config.toml
head_dim = 128
attn_scale = 0.0884
init = "normal"
init_std_qkv = 0.0412
init_std_o = 0.0
init_std_up = 0.0412
learning_rate = 0.00181
warmup_steps = 383
batch_tokens = 131072
Each number is 50 + 15 x the weight over the matrix's rms, rounded and kept within 0 to 99. Layers, rows and columns count from 0.

# layer 2 MLP down (transposed), 1024x256, rms 0.0382, rows 572-626, columns 0-63
72 55 68 52 40 48 47 84 52 08 27 43 49 45 35 48 54 69 47 64 71 39 46 62 65 54 53 45 40 56 40 32 39 58 42 58 70 22 53 43 46 41 65 40 53 50 28 54 46 72 42 30 48 22 40 72 31 38 62 50 29 31 51 49
77 59 35 79 66 82 52 48 43 41 56 15 55 40 47 63 71 34 47 49 57 61 53 52 67 31 75 51 33 36 56 34 38 29 37 59 48 84 56 57 58 30 72 46 52 44 58 42 79 42 43 60 52 37 26 36 41 64 70 43 49 66 48 37
24 32 64 44 44 61 39 61 48 34 37 61 45 83 60 63 67 49 52 60 41 64 48 41 93 58 48 20 81 46 31 77 42 55 61 23 41 54 67 63 89 46 60 51 73 59 49 69 57 30 53 52 46 49 52 56 52 43 40 40 41 45 42 36
68 73 66 38 57 26 42 54 34 43 46 27 55 49 44 59 48 72 61 45 36 32 32 64 41 41 35 72 32 40 43 55 18 65 55 27 71 39 42 42 86 64 65 34 50 44 76 52 30 84 59 43 66 63 54 38 73 49 46 67 52 56 56 70
40 72 44 42 77 49 40 44 58 38 25 39 35 62 52 56 14 69 76 39 74 53 58 82 70 25 64 47 49 33 39 36 47 37 51 59 39 47 56 18 76 81 29 69 73 37 72 43 43 26 62 43 38 46 78 45 52 42 21 50 46 46 74 31
19 46 54 51 29 61 63 72 58 23 52 51 39 43 42 53 38 52 60 44 48 52 40 47 39 37 29 69 31 49 58 79 52 26 57 37 38 29 77 74 51 64 79 69 44 25 70 71 47 70 52 50 54 55 45 64 57 71 57 29 38 29 32 55
51 70 52 38 48 30 51 54 48 44 54 40 48 80 33 41 68 30 26 42 52 27 81 43 43 18 31 53 41 43 32 77 11 61 55 57 42 58 19 48 64 36 49 48 95 54 41 61 33 64 71 38 66 60 68 32 61 66 66 49 51 45 21 57
34 38 54 41 28 41 59 53 51 30 56 73 54 64 54 33 58 75 40 50 37 48 32 30 49 38 63 49 44 58 42 22 42 76 97 49 35 92 52 44 71 49 49 71 72 41 41 61 38 78 35 79 37 55 42 82 51 77 23 42 26 83 46 64
37 33 39 50 54 67 58 53 49 52 58 28 44 57 56 64 67 44 52 64 68 74 60 64 33 24 48 46 30 56 65 57 30 49 39 47 76 25 43 70 25 67 29 52 77 34 28 51 44 61 72 71 48 45 58 50 75 35 25 45 29 51 47 56
71 44 37 66 53 58 54 53 56 33 72 34 48 51 40 44 63 55 40 63 77 40 48 36 49 72 66 66 39 38 41 61 50 63 59 73 39 69 38 61 54 54 59 50 27 47 47 35 59 44 38 53 51 57 51 55 62 41 45 31 75 15 55 50
37 60 66 31 57 30 38 45 81 47 47 60 54 71 29 44 48 49 57 50 33 28 63 39 53 25 52 38 51 43 41 63 51 41 28 64 70 37 67 39 48 47 49 45 44 31 48 57 41 50 72 41 62 53 50 71 29 65 52 56 30 62 55 31
48 67 27 37 74 58 46 53 59 31 56 72 52 64 41 46 47 43 36 98 48 41 53 38 33 38 45 41 68 36 30 57 62 34 25 23 69 59 62 50 51 41 36 34 43 46 76 55 44 53 44 38 53 12 43 30 23 66 65 39 39 37 58 60
51 30 54 54 79 49 42 45 35 60 81 57 52 32 59 51 30 48 59 27 21 46 43 45 30 47 44 50 19 40 85 42 55 46 12 49 33 45 24 81 45 71 30 50 38 30 58 37 47 40 29 45 61 50 54 59 31 47 67 33 44 39 47 63
68 89 62 59 57 76 62 40 37 37 53 52 58 30 41 12 36 28 50 57 40 26 69 59 66 66 42 37 53 52 65 35 18 23 26 46 39 44 26 56 04 25 39 58 61 32 58 53 24 78 31 39 55 35 34 53 46 33 77 79 49 73 48 43
24 69 50 44 54 47 50 68 81 69 62 41 42 52 63 61 51 44 32 31 44 62 56 63 70 29 32 58 39 59 50 55 44 41 52 37 55 34 12 53 45 45 74 48 39 32 70 48 58 75 63 47 42 52 56 41 92 63 33 45 43 69 48 42
42 44 57 70 55 79 52 25 43 63 77 63 62 70 45 29 42 52 32 42 48 45 32 61 19 49 38 56 49 87 38 33 39 20 67 53 86 62 21 66 59 58 82 47 52 49 56 70 57 47 38 43 64 25 45 50 43 45 33 24 55 17 38 41
80 36 43 75 56 59 36 32 36 55 34 76 52 92 39 49 63 53 49 71 33 37 26 61 37 21 60 38 46 52 58 63 76 34 48 48 38 43 62 63 61 28 23 69 63 71 61 79 40 45 44 41 60 44 59 41 56 54 27 39 43 83 65 45
62 44 62 51 45 43 55 75 30 30 55 37 57 36 50 50 40 40 57 48 86 60 58 48 52 60 65 44 51 50 55 54 62 54 76 56 45 43 21 61 47 36 69 56 72 32 00 68 62 47 68 51 24 39 61 70 60 51 57 52 48 46 65 26
57 37 61 57 52 56 33 26 69 53 62 59 54 74 50 72 66 46 40 36 53 47 77 48 66 65 46 36 34 45 70 36 42 36 80 32 44 26 60 71 58 36 61 68 53 49 61 44 53 41 69 63 28 50 59 62 47 39 77 36 33 50 63 36
63 52 60 36 54 66 40 47 36 47 37 42 42 56 66 28 48 87 61 43 44 29 45 34 54 56 47 42 58 53 44 59 44 67 65 49 46 39 49 63 49 23 64 62 46 38 43 26 42 51 42 09 54 32 62 61 42 58 45 60 35 62 61 62
78 48 76 56 34 64 41 67 30 51 37 35 72 74 52 39 47 62 41 49 45 94 53 50 34 63 46 67 44 63 62 30 76 53 35 25 64 25 83 62 46 55 58 70 60 55 43 68 67 39 65 48 57 62 31 36 45 20 51 65 78 57 44 54
10 37 39 60 27 72 55 60 68 36 40 57 42 49 47 35 55 66 46 83 57 68 55 47 64 62 24 64 33 72 52 58 69 52 38 45 58 39 50 77 54 38 37 51 64 29 48 51 49 30 63 45 37 39 51 69 52 54 74 35 59 27 45 18
61 30 58 43 52 36 52 45 41 57 31 45 57 69 41 44 70 44 19 72 69 34 38 17 36 23 38 20 51 48 22 56 58 43 58 35 83 64 36 42 46 48 31 41 27 60 43 24 46 30 75 69 50 63 61 38 75 61 58 34 57 71 61 40
36 18 52 40 57 75 56 39 53 51 36 69 65 29 40 58 55 31 46 46 61 60 77 74 59 57 38 38 77 44 08 07 69 46 30 30 65 55 35 39 51 72 44 22 46 34 45 36 77 36 67 50 70 47 40 50 43 70 14 38 35 31 56 84
32 44 26 62 29 63 37 51 41 29 68 60 32 56 23 70 56 46 58 71 39 03 53 31 51 41 53 31 60 30 34 65 73 58 74 66 53 45 56 33 47 60 34 32 11 39 56 43 24 47 66 19 59 72 68 41 34 57 57 67 62 60 48 46
47 32 36 58 84 56 59 48 55 58 51 40 64 55 50 72 31 70 13 57 40 53 45 39 65 59 41 79 40 43 36 26 31 39 40 49 53 57 56 56 67 61 73 78 46 68 51 29 43 41 70 79 55 45 58 74 50 67 15 63 39 53 47 51
40 49 72 81 30 27 43 48 42 64 66 05 50 45 95 47 53 58 52 51 45 40 42 74 61 67 37 41 36 31 33 57 64 35 67 48 44 42 37 50 39 54 53 63 47 52 41 50 69 70 53 65 65 31 44 47 76 18 55 49 73 37 57 74
43 49 46 99 45 74 33 50 72 51 67 78 53 39 41 63 85 58 58 57 85 12 71 28 38 54 81 32 52 53 36 54 30 64 57 35 18 88 44 47 71 53 19 47 75 74 63 60 36 78 50 60 42 66 63 33 48 54 64 39 48 72 61 67
56 44 59 68 51 56 29 52 64 45 65 38 61 68 66 26 53 61 42 47 74 49 65 69 67 36 34 52 83 76 40 37 67 66 41 61 41 57 55 38 52 59 32 31 64 49 65 49 26 70 65 54 68 50 58 38 63 74 37 30 31 20 38 53
67 65 80 46 47 52 64 46 63 80 49 61 45 42 66 58 45 54 42 34 82 41 69 56 52 64 30 48 74 50 59 52 53 41 46 17 38 77 58 47 41 52 29 48 54 41 56 51 23 42 51 61 66 41 58 27 65 22 42 54 44 57 61 30
54 62 53 66 52 55 17 50 49 51 41 92 63 38 41 44 73 74 27 37 56 80 32 66 60 66 39 65 42 76 46 36 36 64 66 58 76 30 37 48 48 46 35 08 73 31 45 26 59 40 50 65 13 20 63 46 68 58 58 44 56 14 53 36
49 60 41 40 49 74 55 44 64 67 35 51 63 23 28 47 52 42 49 63 60 28 66 61 60 33 37 18 47 54 56 70 47 20 12 42 35 57 79 64 39 33 67 39 78 55 41 56 64 49 27 46 63 64 50 42 46 51 73 45 54 60 65 64
66 36 34 47 55 32 53 49 06 66 31 41 51 57 57 50 57 73 64 44 52 86 24 41 37 59 53 65 53 59 41 45 60 40 14 48 68 30 59 64 65 50 48 34 53 28 30 50 25 64 39 45 45 42 64 75 66 60 67 44 69 50 57 51
43 41 50 26 20 53 54 62 41 43 49 54 71 74 65 62 42 24 80 47 25 84 39 49 58 54 36 50 56 43 21 52 47 52 75 32 54 61 64 53 32 64 34 33 59 38 57 56 75 49 42 53 46 37 47 39 25 22 61 49 34 63 36 60
38 57 27 45 48 32 48 61 29 51 40 40 30 25 46 71 65 42 55 51 72 41 56 48 43 61 50 52 45 23 62 37 72 71 43 52 55 52 99 41 20 49 26 79 49 82 68 30 44 44 18 37 54 37 55 38 81 57 39 50 30 38 27 53
72 45 50 39 40 65 74 50 36 28 68 38 55 70 38 47 14 51 35 32 53 51 39 40 46 35 41 64 59 63 62 64 50 51 59 34 34 51 62 68 41 61 43 46 54 37 09 61 38 49 22 69 41 86 52 81 43 50 63 54 42 49 49 70
43 38 65 67 34 40 61 61 34 70 42 55 57 51 63 37 09 61 33 65 44 61 63 40 54 21 84 42 75 65 36 57 45 37 58 39 36 53 35 35 77 55 49 58 50 32 40 16 65 33 54 74 51 46 46 67 13 33 73 54 67 48 56 41
44 52 55 56 40 37 41 59 48 31 43 42 57 65 45 62 51 62 64 67 51 83 44 46 73 36 32 27 43 63 70 46 67 83 33 36 24 68 38 27 79 49 66 38 37 68 36 34 37 32 47 63 32 52 71 35 54 45 28 53 46 52 46 65
58 35 32 55 52 51 58 50 56 50 53 53 00 16 42 57 73 57 72 22 38 57 39 76 30 86 44 53 29 38 46 40 39 72 76 50 25 38 50 40 48 70 55 74 46 49 35 48 35 45 40 46 56 68 40 36 51 47 54 54 57 35 05 47
50 68 35 61 43 46 40 46 74 48 57 60 47 51 53 27 29 46 50 52 73 48 52 49 79 46 39 31 72 57 84 50 39 31 52 65 63 50 48 64 28 52 44 59 63 63 47 55 86 50 44 92 54 56 65 54 63 30 51 24 53 60 68 43
38 46 52 39 51 97 30 44 60 49 54 50 65 59 55 66 48 53 41 42 53 67 72 14 73 33 63 30 27 47 64 57 56 70 57 31 36 54 40 46 44 46 85 60 64 20 45 42 70 52 52 59 46 49 31 42 52 76 68 51 45 62 34 57
40 36 29 43 39 16 45 65 69 60 45 56 50 47 52 52 52 74 62 19 61 54 63 57 29 47 44 37 49 34 37 57 24 66 57 65 30 35 39 35 51 35 14 88 72 44 55 50 61 38 17 45 41 57 60 48 69 23 70 60 54 89 45 53
48 38 52 73 64 64 58 19 48 59 38 51 48 57 82 61 78 35 37 56 62 46 49 75 25 48 33 41 55 49 66 75 65 37 51 73 65 55 46 49 48 23 61 62 57 64 46 59 27 60 64 57 50 38 46 39 20 68 48 52 49 20 63 70
47 51 53 46 43 63 23 48 43 52 29 63 33 68 29 51 52 44 64 48 48 45 46 04 31 51 46 70 41 57 53 58 31 38 60 46 58 63 56 38 60 54 45 63 68 54 67 40 77 30 62 42 47 60 71 59 44 05 24 62 28 43 25 45
49 55 28 50 40 73 53 42 69 60 46 41 14 18 46 26 53 69 62 46 25 35 52 55 55 57 57 53 65 45 51 49 54 50 18 23 90 58 59 28 65 51 72 31 23 59 40 49 30 41 51 77 61 05 61 19 60 40 62 36 59 40 17 55
33 55 59 81 26 69 49 44 48 28 91 54 46 52 56 45 38 61 25 17 41 37 78 50 61 66 29 23 60 61 52 66 53 47 49 38 47 55 44 72 59 49 61 37 52 64 68 19 82 36 56 47 48 50 42 45 43 34 64 77 59 86 44 38
50 36 42 53 56 48 39 51 50 39 63 72 32 78 19 55 55 41 52 47 56 62 57 60 49 47 72 69 63 40 57 73 44 77 72 56 54 57 31 47 68 45 47 56 40 40 72 54 34 94 73 63 46 39 50 61 71 39 39 51 49 39 60 32
51 44 51 64 59 28 47 47 24 43 40 52 49 54 24 47 39 56 70 31 58 34 77 58 56 49 59 69 69 32 53 48 64 78 43 37 54 73 68 42 46 35 63 45 71 47 57 69 72 50 51 53 39 47 43 29 50 50 64 63 53 53 27 18
71 37 45 76 83 36 48 51 45 56 25 35 24 71 49 49 91 64 39 22 43 44 50 12 71 32 35 54 76 59 58 37 33 21 56 65 58 34 39 59 18 54 66 35 58 58 58 33 40 53 57 66 53 42 32 75 63 66 25 36 14 40 30 62
57 69 55 35 25 82 52 43 57 40 59 51 31 30 24 35 28 61 31 48 44 42 38 26 67 71 54 47 45 48 40 51 43 77 55 30 28 53 45 34 49 50 51 17 35 44 63 60 41 62 55 62 71 61 53 58 65 65 34 48 38 58 43 26
40 30 54 48 83 65 53 34 52 60 38 48 27 54 38 41 42 50 21 66 40 78 30 45 91 77 64 55 74 59 47 42 44 35 36 29 42 58 37 28 60 45 59 24 39 57 82 64 41 52 67 12 39 34 38 40 64 45 51 66 37 32 55 59
52 45 33 32 58 60 62 46 42 36 16 40 40 49 29 72 56 42 52 72 59 59 68 64 36 49 30 69 53 84 54 51 37 53 70 68 59 60 54 61 32 38 52 51 73 51 56 51 74 32 45 69 66 42 69 70 32 42 53 58 63 36 40 34
55 74 67 45 41 57 36 40 55 36 32 44 44 57 56 45 32 64 54 36 51 55 57 59 47 59 55 45 44 73 37 36 69 55 30 19 55 38 35 67 50 43 42 85 28 63 38 43 78 41 46 59 52 46 43 75 28 63 35 47 36 73 30 72
76 33 37 36 32 62 30 43 55 48 56 33 41 37 56 54 55 43 51 30 57 56 24 51 48 48 26 56 32 22 25 51 50 30 38 62 42 50 60 74 09 29 51 25 46 40 55 59 39 46 31 48 61 43 50 35 45 40 67 58 52 36 66 39
19 65 55 29 60 48 52 79 91 14 49 64 55 62 48 42 55 39 75 43 60 52 51 51 52 46 60 41 15 57 65 55 48 32 17 41 46 66 28 43 65 20 62 40 60 24 37 42 47 53 59 56 47 53 28 13 58 48 76 80 42 56 20 39
# layer 2 MLP up, 1024x256, rms 0.0629, rows 573-626, columns 0-63
40 66 52 72 60 36 30 87 54 38 29 55 70 41 50 49 50 52 52 63 43 45 40 64 38 64 66 56 38 37 48 35 52 67 45 64 61 55 39 57 48 43 49 33 45 35 47 51 39 41 56 51 66 10 42 68 55 40 23 42 53 38 53 29
47 55 63 26 56 24 64 43 82 72 35 89 49 57 46 55 36 81 51 82 47 30 63 42 70 55 52 58 71 44 65 68 26 61 59 38 61 42 38 68 54 53 50 57 56 55 48 55 29 46 76 50 45 43 57 51 28 26 43 71 20 53 56 53
51 40 57 47 34 45 56 57 44 24 58 50 51 48 70 44 56 43 45 47 38 63 41 51 52 71 60 67 56 27 57 77 66 51 63 51 32 65 38 71 52 77 42 63 46 40 55 56 38 42 57 61 68 26 34 62 36 61 47 74 27 28 33 43
41 48 61 38 49 69 62 47 45 48 67 57 36 49 72 38 19 55 51 18 52 49 40 53 71 49 58 62 75 41 76 15 38 37 58 47 54 63 64 53 79 76 58 41 19 42 76 22 41 56 49 55 13 62 74 46 46 59 37 19 41 47 74 52
61 50 39 27 47 52 64 54 29 70 60 70 53 46 34 51 53 39 56 68 49 51 58 34 57 69 58 54 38 69 38 62 27 35 47 71 35 41 60 39 36 72 30 46 23 51 67 29 54 17 51 64 21 25 59 31 59 40 30 72 52 50 71 62
48 70 48 55 45 34 39 50 22 55 48 24 35 39 53 67 40 31 29 39 36 42 41 68 50 84 44 64 64 54 38 40 37 72 38 49 61 39 59 59 57 68 43 68 57 35 66 26 33 60 59 50 68 77 36 33 89 65 52 43 48 46 00 74
46 44 64 81 46 76 45 56 62 52 58 62 65 46 53 38 52 55 64 64 19 24 49 45 51 29 39 49 48 45 24 68 65 50 56 68 42 31 50 40 74 26 30 45 33 46 41 35 49 59 71 56 50 44 29 30 69 49 67 58 66 66 86 59
49 35 60 65 67 56 78 44 48 18 52 49 44 09 49 18 40 65 30 32 58 63 29 48 54 57 50 54 30 48 80 50 59 71 46 69 32 34 42 54 58 71 66 47 55 57 81 72 57 47 56 65 14 49 53 34 53 62 40 50 57 54 19 41
69 51 56 45 66 54 57 50 62 74 52 39 47 37 49 40 53 67 40 29 52 21 51 45 45 62 64 48 56 39 41 50 44 56 48 59 28 36 52 36 49 66 55 36 47 42 33 50 39 41 69 72 66 57 41 73 65 42 75 46 37 42 53 30
41 69 68 46 64 83 61 41 36 77 46 54 64 52 59 66 57 34 39 55 68 60 70 67 59 78 42 72 46 39 70 12 32 49 28 40 25 53 60 32 79 69 63 46 37 55 71 77 46 58 61 44 25 56 39 57 52 41 43 39 46 35 65 66
65 32 35 18 72 73 73 51 49 36 46 41 33 81 38 29 44 57 56 33 62 48 63 41 67 49 35 49 44 69 45 69 54 27 52 36 56 50 58 44 53 39 45 49 29 65 52 62 60 27 76 65 35 56 42 58 68 42 35 86 52 46 28 70
56 54 55 46 47 39 38 72 38 23 53 62 49 60 60 59 34 40 57 41 33 44 28 46 63 63 67 44 56 79 35 53 45 47 65 49 51 42 59 70 47 59 55 72 49 37 59 20 63 50 82 41 19 45 57 74 44 47 39 27 47 52 36 42
43 30 45 39 35 64 63 34 56 51 58 79 65 46 29 49 44 35 58 38 29 42 76 55 62 35 86 62 56 27 56 43 52 50 48 38 46 32 61 69 27 56 53 62 52 30 61 36 47 39 64 08 48 58 28 73 33 44 57 25 49 44 51 23
58 84 77 57 65 22 46 44 67 69 40 48 52 53 48 79 63 47 49 46 54 57 81 41 55 74 63 66 75 75 58 41 50 66 40 32 50 32 46 37 91 73 37 71 52 44 54 61 26 55 53 79 67 62 60 43 46 33 45 32 39 39 44 71
49 57 58 45 38 22 75 47 58 49 26 16 84 46 51 41 80 51 25 29 59 38 33 42 53 62 54 77 26 60 61 52 49 63 40 39 61 47 32 60 50 38 71 48 40 16 81 62 47 70 14 58 33 43 34 51 53 56 37 35 48 53 46 26
24 39 56 29 63 38 47 54 61 27 43 58 46 24 33 77 52 49 44 61 30 57 37 80 69 46 35 31 50 69 63 53 71 57 83 39 50 30 35 46 92 32 79 79 23 60 49 24 62 64 62 49 95 29 30 21 72 35 56 51 39 39 64 49
61 35 48 49 54 41 61 65 76 64 62 45 38 46 45 43 39 79 43 48 32 64 62 39 48 65 36 47 56 37 63 42 37 66 27 50 47 39 58 49 44 34 44 56 50 49 86 42 37 52 76 59 52 39 76 30 67 45 09 58 49 53 57 28
40 97 65 44 59 53 75 71 34 40 55 42 58 49 41 43 49 39 49 54 57 45 30 35 22 67 53 55 66 52 54 51 25 32 02 32 35 68 58 40 45 27 69 27 57 48 56 35 64 71 21 14 68 58 62 76 59 37 56 45 69 28 48 56
38 65 73 70 36 30 58 27 59 70 41 60 48 52 21 28 62 73 38 41 64 39 52 33 64 57 44 34 38 69 64 46 62 55 54 99 53 57 27 45 41 39 50 48 56 75 43 63 45 47 52 37 44 49 69 49 31 70 36 61 67 46 58 41
40 72 42 42 25 34 67 48 86 34 31 32 50 30 40 51 61 43 45 40 34 42 47 68 53 57 42 59 49 34 55 35 59 46 20 47 66 34 57 32 39 56 53 43 52 31 36 54 64 62 38 44 76 72 13 51 35 32 45 53 46 59 32 60
65 37 39 59 52 32 60 18 39 31 65 50 57 34 58 56 39 53 28 63 44 68 40 74 30 45 66 54 23 65 57 32 53 43 69 30 54 61 29 71 64 45 42 61 54 66 25 32 50 38 71 60 13 54 37 39 38 46 52 26 46 36 39 40
60 41 36 42 45 66 66 35 56 60 28 22 47 40 65 70 62 53 37 72 61 52 44 41 46 65 52 13 66 32 54 30 67 53 28 49 12 42 39 54 49 52 47 39 17 62 40 47 51 48 17 50 55 26 52 59 59 33 40 72 55 70 41 45
50 42 51 52 52 44 49 63 54 35 69 75 40 38 36 36 59 48 34 43 48 31 46 59 40 49 29 62 69 58 49 59 51 60 34 61 33 55 52 61 24 57 49 37 40 59 23 26 44 56 46 66 37 51 31 36 46 85 67 42 36 42 28 45
45 53 73 26 68 44 60 31 30 41 36 42 45 34 46 66 56 49 79 29 74 48 59 54 68 54 59 56 68 39 58 23 45 45 35 55 46 48 60 54 54 58 66 44 61 60 59 48 54 62 50 63 77 41 57 81 47 48 83 46 44 40 16 71
91 13 64 43 27 52 41 68 58 45 64 43 61 22 41 41 57 65 46 35 23 38 34 55 58 52 43 73 46 40 38 31 17 67 43 47 15 25 46 52 28 37 52 46 46 67 47 36 57 48 51 39 43 65 42 58 61 34 40 65 43 66 34 69
57 42 55 21 52 55 41 40 56 35 11 37 35 92 39 37 55 25 35 69 46 33 37 68 54 69 38 52 47 74 54 62 41 65 45 72 29 61 56 21 48 62 75 44 51 53 44 53 59 45 27 49 80 55 62 65 41 74 50 42 44 29 50 58
38 45 44 74 51 36 55 64 12 39 40 43 37 77 41 46 81 24 24 57 66 30 64 44 68 52 50 73 68 30 36 36 16 46 08 55 51 35 74 43 45 36 70 75 40 51 62 29 76 66 48 38 50 49 35 69 43 54 21 45 47 31 47 65
83 52 66 56 27 63 51 40 76 32 39 41 39 35 51 37 45 63 52 37 44 36 58 48 57 49 77 58 27 65 38 58 76 63 69 67 55 44 33 76 56 45 48 29 53 48 57 69 62 60 78 39 64 61 85 71 77 22 26 61 53 55 41 62
91 27 73 69 74 53 78 42 44 55 23 43 65 73 60 63 39 50 58 73 79 35 63 41 59 78 79 58 37 45 42 40 53 69 75 36 61 29 59 59 57 59 56 57 52 33 62 76 59 70 60 39 36 41 32 57 63 57 48 37 58 35 56 36
82 56 51 42 58 52 58 70 58 43 59 64 39 37 61 55 23 21 73 75 58 46 43 33 75 44 49 50 63 58 16 93 48 27 30 39 48 48 48 67 66 31 70 59 36 65 50 74 74 56 47 36 58 77 44 61 29 40 47 60 42 47 62 81
65 42 59 59 57 36 61 76 54 60 56 47 61 34 56 57 45 47 52 40 23 81 39 49 70 49 26 71 70 55 52 58 48 12 61 49 56 25 66 40 67 22 59 62 15 42 28 54 61 43 62 52 61 29 84 66 48 57 44 62 49 76 41 31
90 51 65 23 66 56 62 49 31 62 32 44 55 56 39 74 53 37 70 34 42 57 44 33 55 67 43 74 46 63 56 53 59 48 64 62 41 66 43 65 80 50 76 53 83 29 44 45 43 36 41 54 57 68 48 37 60 44 74 31 45 70 15 61
58 19 56 29 33 32 59 51 70 59 34 60 42 33 59 26 69 63 47 37 48 45 27 71 42 41 58 75 54 29 36 54 39 50 35 45 31 61 56 83 55 77 77 50 60 61 39 59 68 78 63 52 67 55 47 56 48 65 73 81 52 39 48 37
62 40 48 42 65 72 54 53 37 42 45 48 64 70 73 49 52 88 57 54 45 57 40 48 66 61 57 48 44 60 60 32 17 41 64 51 42 63 30 63 44 58 54 59 41 45 65 43 61 31 61 62 18 51 71 42 30 57 43 68 58 51 65 47
60 50 44 40 50 50 38 65 50 19 29 54 58 45 56 49 56 41 40 43 67 38 44 44 55 58 56 62 62 49 44 60 57 50 38 38 68 60 36 58 50 58 44 68 67 75 43 37 77 31 68 43 29 67 30 40 54 22 59 66 42 28 31 38
45 78 65 13 73 42 68 45 63 47 35 34 32 79 40 49 59 51 60 70 48 35 63 72 64 64 65 59 64 70 37 55 69 54 38 64 48 50 48 51 53 56 61 28 43 53 48 39 85 32 56 45 57 32 62 39 33 22 44 55 71 54 21 68
50 64 35 46 34 24 70 50 61 44 19 47 34 32 71 39 50 65 56 48 45 47 46 71 55 40 55 39 78 65 60 43 65 41 30 30 54 45 26 39 42 35 61 14 39 45 74 70 67 54 58 40 45 59 47 46 59 47 74 55 55 45 51 32
77 61 68 69 38 57 52 51 72 45 36 42 25 51 81 61 19 69 68 47 23 67 73 42 41 50 55 45 37 74 53 65 84 41 54 71 57 93 19 29 56 51 48 54 53 67 46 43 50 28 34 26 69 35 42 65 45 28 64 81 58 50 16 65
60 54 39 54 61 42 45 62 28 43 35 27 92 73 51 41 65 41 50 48 48 29 59 47 35 42 25 69 62 43 48 56 43 53 70 42 56 50 64 63 63 49 21 47 40 43 55 17 68 48 49 77 37 37 59 55 44 46 42 20 32 34 39 45
45 65 52 65 48 45 53 32 57 34 54 44 48 46 50 67 63 60 60 60 47 38 65 48 41 65 43 14 65 24 74 26 34 56 57 56 58 41 50 52 48 52 62 18 34 69 31 70 62 25 44 34 63 28 47 52 85 30 55 39 40 45 52 55
40 39 63 64 54 39 49 41 60 69 33 32 43 41 19 42 22 50 48 30 49 25 60 43 54 37 35 71 38 55 45 41 62 55 33 47 83 23 44 36 68 37 52 71 30 55 75 54 43 71 47 56 69 33 47 52 60 51 23 31 39 30 45 58
52 27 33 57 64 41 52 18 34 49 52 63 43 49 86 77 44 38 33 61 62 49 60 49 21 61 67 34 65 92 40 32 65 44 58 53 55 39 41 37 64 54 27 54 68 38 30 38 42 64 31 55 44 69 42 47 49 62 65 50 42 89 43 46
24 45 41 51 58 77 55 80 70 48 48 54 62 32 42 55 52 48 40 20 64 12 35 54 79 42 49 64 70 20 51 91 36 34 37 49 22 44 42 54 43 48 55 52 39 50 53 57 81 44 80 50 51 33 50 40 57 54 64 40 44 63 59 69
70 34 67 54 72 74 47 37 23 59 59 39 62 40 59 75 50 68 71 52 39 42 43 77 48 22 58 37 51 51 39 55 48 35 18 52 75 58 28 47 57 63 62 45 68 43 99 37 67 72 55 45 33 70 50 71 57 47 52 49 49 25 58 58
38 69 62 63 22 71 70 40 50 55 77 59 50 26 53 44 43 63 54 39 35 63 42 45 38 64 21 47 48 58 25 49 61 37 48 59 61 34 58 55 64 69 46 63 44 63 32 58 67 59 38 46 37 58 52 39 67 30 60 67 39 51 52 66
61 31 61 38 57 60 66 29 37 43 34 60 55 62 18 30 49 58 48 54 50 62 93 52 55 73 35 54 61 39 47 56 53 50 69 79 62 36 58 29 55 34 38 35 34 51 34 41 64 68 58 77 76 55 47 23 51 38 14 60 76 30 34 60
64 46 80 54 68 41 60 55 61 50 36 47 38 63 48 52 24 59 52 49 61 78 60 45 65 56 49 67 42 65 39 78 68 60 58 72 42 23 61 32 32 47 20 42 62 58 46 68 36 50 44 44 47 52 32 61 27 67 26 56 30 65 62 55
31 52 28 61 77 48 57 19 59 35 42 53 51 40 57 46 70 30 61 37 36 43 41 53 49 52 48 27 35 28 68 67 55 66 42 29 34 39 63 33 53 51 61 52 61 35 66 39 45 49 77 62 47 56 44 33 42 51 82 44 51 63 33 37
42 54 51 61 67 49 76 40 88 46 52 37 35 56 25 32 31 54 54 54 69 55 57 59 39 43 38 53 51 59 55 72 39 69 38 27 42 39 56 47 44 68 47 47 47 36 75 35 70 59 53 36 42 70 58 38 49 50 43 59 67 08 45 27
60 61 53 71 76 33 51 75 39 51 42 44 70 41 60 55 50 64 62 39 73 60 30 37 51 48 33 59 27 74 44 46 40 52 36 47 44 53 69 32 43 57 47 39 53 51 75 51 29 37 72 67 40 50 84 60 48 56 36 33 49 46 46 38
45 55 73 31 70 58 72 55 71 63 77 56 70 54 61 55 30 49 25 37 56 55 49 34 68 29 67 33 72 50 55 64 54 43 43 34 90 82 11 41 62 29 40 36 44 62 49 81 42 36 51 46 70 61 19 65 53 80 69 52 58 30 64 30
58 49 64 35 64 32 37 63 29 60 40 59 61 49 56 63 49 55 40 70 53 48 60 46 79 80 42 46 60 45 60 55 38 58 29 66 52 55 20 32 60 45 60 50 68 34 34 50 59 69 61 62 55 28 37 50 30 33 59 68 69 28 48 56
61 55 60 70 42 24 50 76 54 73 51 52 49 37 60 65 64 65 26 60 61 25 20 46 38 78 49 50 68 64 59 40 59 69 42 38 13 62 20 39 54 64 27 35 36 31 63 74 43 36 35 52 28 38 68 31 38 62 74 46 57 46 19 45
40 64 35 88 63 52 60 40 61 83 49 63 62 63 22 72 40 24 49 43 18 43 59 56 50 59 53 70 88 25 42 48 49 55 34 66 61 85 84 52 31 64 40 48 47 67 47 27 33 61 37 54 54 54 46 25 36 59 49 44 39 38 60 61